Each number is 200 + 40 x the weight over its row's rms, rounded and kept within 0 to 999. Layers, rows and columns count from 0. The size before them is the row's rms in percent of the matrix's.

# q: layer 4 attention query, 128x128, rms 0.111, rows 0-4,32-35,64-67,96-99, columns 0-63
# k: layer 4 attention key, 32x128, rms 0.0881, rows 0-3, columns 0-63
q0,041,172,261,185,247,195,231,199,200,247,145,164,183,238,223,269,138,193,135,235,235,217,167,294,246,210,229,97,156,204,174,167,160,168,180,193,114,235,212,176,262,261,200,250,190,220,152,147,179,192,189,185,127,168,233,228,215,170,183,235,186,194,173,138,176
q32,135,162,216,144,200,207,268,213,186,234,240,183,240,202,239,215,235,211,209,218,159,272,236,225,234,140,172,210,220,227,168,227,142,234,245,158,233,197,179,175,179,172,194,254,167,230,231,151,221,164,173,194,166,254,240,168,280,238,260,232,173,188,251,165,220
q64,055,218,212,139,219,170,213,294,217,206,171,199,203,223,194,264,170,230,199,218,158,257,238,195,234,199,178,266,218,198,129,198,201,168,225,125,202,282,203,203,186,217,199,226,151,162,273,142,232,167,223,201,148,238,253,133,170,268,281,256,217,152,169,170,220
q96,133,171,183,158,225,226,245,240,146,265,187,156,204,193,234,214,208,227,185,216,162,259,238,232,210,192,185,234,234,226,181,232,111,211,249,131,248,272,223,142,140,184,201,242,156,243,205,147,207,115,206,243,170,279,204,164,212,236,282,245,158,175,214,174,239
k0,073,191,149,160,255,194,245,225,130,232,213,179,211,206,197,210,193,181,204,220,162,289,239,188,197,158,154,232,252,232,179,198,154,264,252,193,217,243,182,173,169,162,221,244,179,210,225,113,217,179,192,237,204,277,165,182,217,217,325,197,166,202,187,210,222
q1,074,184,260,192,233,134,225,159,146,176,214,197,165,197,271,212,143,120,137,228,291,206,147,235,195,200,233,186,160,225,179,196,114,185,227,239,145,182,245,183,245,212,251,164,201,299,149,167,235,184,143,244,151,180,173,275,259,207,239,220,222,248,172,117,223
q33,071,219,194,133,235,211,241,181,179,244,221,209,196,201,206,288,208,282,215,199,209,260,248,228,256,137,148,194,233,240,180,230,109,211,186,201,188,204,184,114,158,211,214,247,129,261,174,184,195,128,173,224,193,249,184,253,214,225,213,189,239,169,250,119,256
q65,086,290,263,198,189,206,188,193,182,205,201,146,171,244,144,167,173,172,153,190,285,165,180,214,192,230,232,141,187,220,239,195,255,238,119,305,188,115,195,212,231,275,257,147,286,202,171,205,210,230,145,157,227,184,162,186,198,221,113,188,175,186,153,247,158
q97,064,183,223,196,308,229,163,191,221,250,161,163,116,267,244,203,159,201,159,257,245,254,185,160,193,207,168,147,186,161,178,145,197,107,227,275,161,227,219,237,187,236,173,132,147,230,210,164,183,200,150,226,181,171,218,151,122,195,205,179,252,170,163,238,245
k1,148,165,162,166,222,221,265,244,173,257,193,185,198,173,235,245,217,218,284,250,168,298,244,217,235,166,130,193,211,223,170,185,143,179,268,149,230,244,206,170,165,180,146,221,138,228,238,128,210,147,196,242,193,251,225,167,200,228,285,244,215,191,210,211,225
q2,084,228,180,206,251,240,124,249,190,250,189,170,186,155,159,239,326,210,214,218,173,227,247,225,181,187,144,188,168,206,227,236,246,262,218,126,240,243,187,178,183,166,182,302,150,188,194,236,233,129,226,205,195,262,216,84,231,187,204,235,201,172,243,216,175
q34,071,162,218,206,346,142,162,219,215,205,157,164,210,223,172,182,213,146,183,208,177,154,172,215,190,233,203,207,218,155,175,163,212,181,190,196,148,210,194,205,229,229,272,148,230,134,226,193,157,260,211,214,209,164,128,207,167,168,193,248,239,265,188,251,176
q66,102,179,219,183,212,203,206,207,159,218,194,201,190,161,225,187,278,205,200,205,149,260,221,224,218,179,171,186,240,228,186,212,131,204,255,126,199,235,209,156,176,198,219,289,159,205,189,153,203,105,166,233,168,230,220,192,248,229,272,260,186,222,262,159,206
q98,071,138,204,197,219,137,154,164,186,201,248,264,194,145,152,202,259,144,187,193,121,213,216,159,176,171,214,221,228,209,170,198,167,261,170,171,213,176,229,153,239,207,239,281,154,244,160,247,271,158,174,283,175,176,114,203,236,190,206,237,228,230,203,232,178
k2,128,275,217,218,136,136,179,179,172,164,186,192,177,242,165,127,157,142,129,140,232,132,207,234,193,221,252,226,233,136,236,195,237,231,134,268,219,143,151,285,226,198,271,182,250,125,186,244,180,235,206,190,209,162,180,253,250,200,211,162,169,225,162,228,187
q3,062,157,193,209,206,250,251,225,153,283,183,189,158,212,262,240,183,208,170,201,161,239,244,289,240,169,157,159,208,239,157,138,181,158,256,199,171,236,219,219,167,213,190,205,141,186,253,132,188,167,189,235,205,252,249,185,204,260,204,238,241,170,198,152,297
q35,072,126,141,174,187,260,231,224,198,261,175,140,195,156,281,210,245,213,248,231,174,282,233,241,231,159,128,164,150,249,214,174,210,209,261,180,250,160,198,175,228,185,165,158,140,244,266,133,161,160,219,200,170,253,245,179,215,193,272,185,250,180,222,197,252
q67,101,148,162,167,217,265,249,256,212,248,198,208,220,187,191,233,205,255,190,213,164,270,228,184,230,140,127,231,197,226,159,214,171,166,291,147,302,249,187,169,143,197,190,232,123,233,255,140,176,167,168,224,200,227,268,144,220,194,235,220,195,201,223,176,261
q99,097,141,172,167,162,235,242,220,206,281,230,172,204,180,258,242,215,240,200,186,149,236,210,221,241,159,141,182,173,249,217,154,161,163,311,175,257,231,201,152,89,187,169,207,144,247,282,134,153,184,184,238,140,278,184,168,205,224,228,238,173,205,202,188,233
k3,094,248,182,149,207,195,230,176,100,226,183,168,219,208,239,201,154,229,254,217,229,272,254,225,116,150,181,207,207,157,131,173,160,236,218,193,244,239,167,209,212,177,195,280,224,195,196,180,224,150,182,248,157,270,227,219,234,255,305,156,146,197,208,252,164
q4,089,242,199,203,54,230,157,206,198,181,194,235,228,169,194,135,252,276,242,215,158,199,214,160,185,179,129,298,228,192,224,238,239,217,234,199,257,192,149,193,113,164,197,210,181,219,212,241,178,220,213,193,235,197,218,119,208,133,170,191,191,200,226,247,223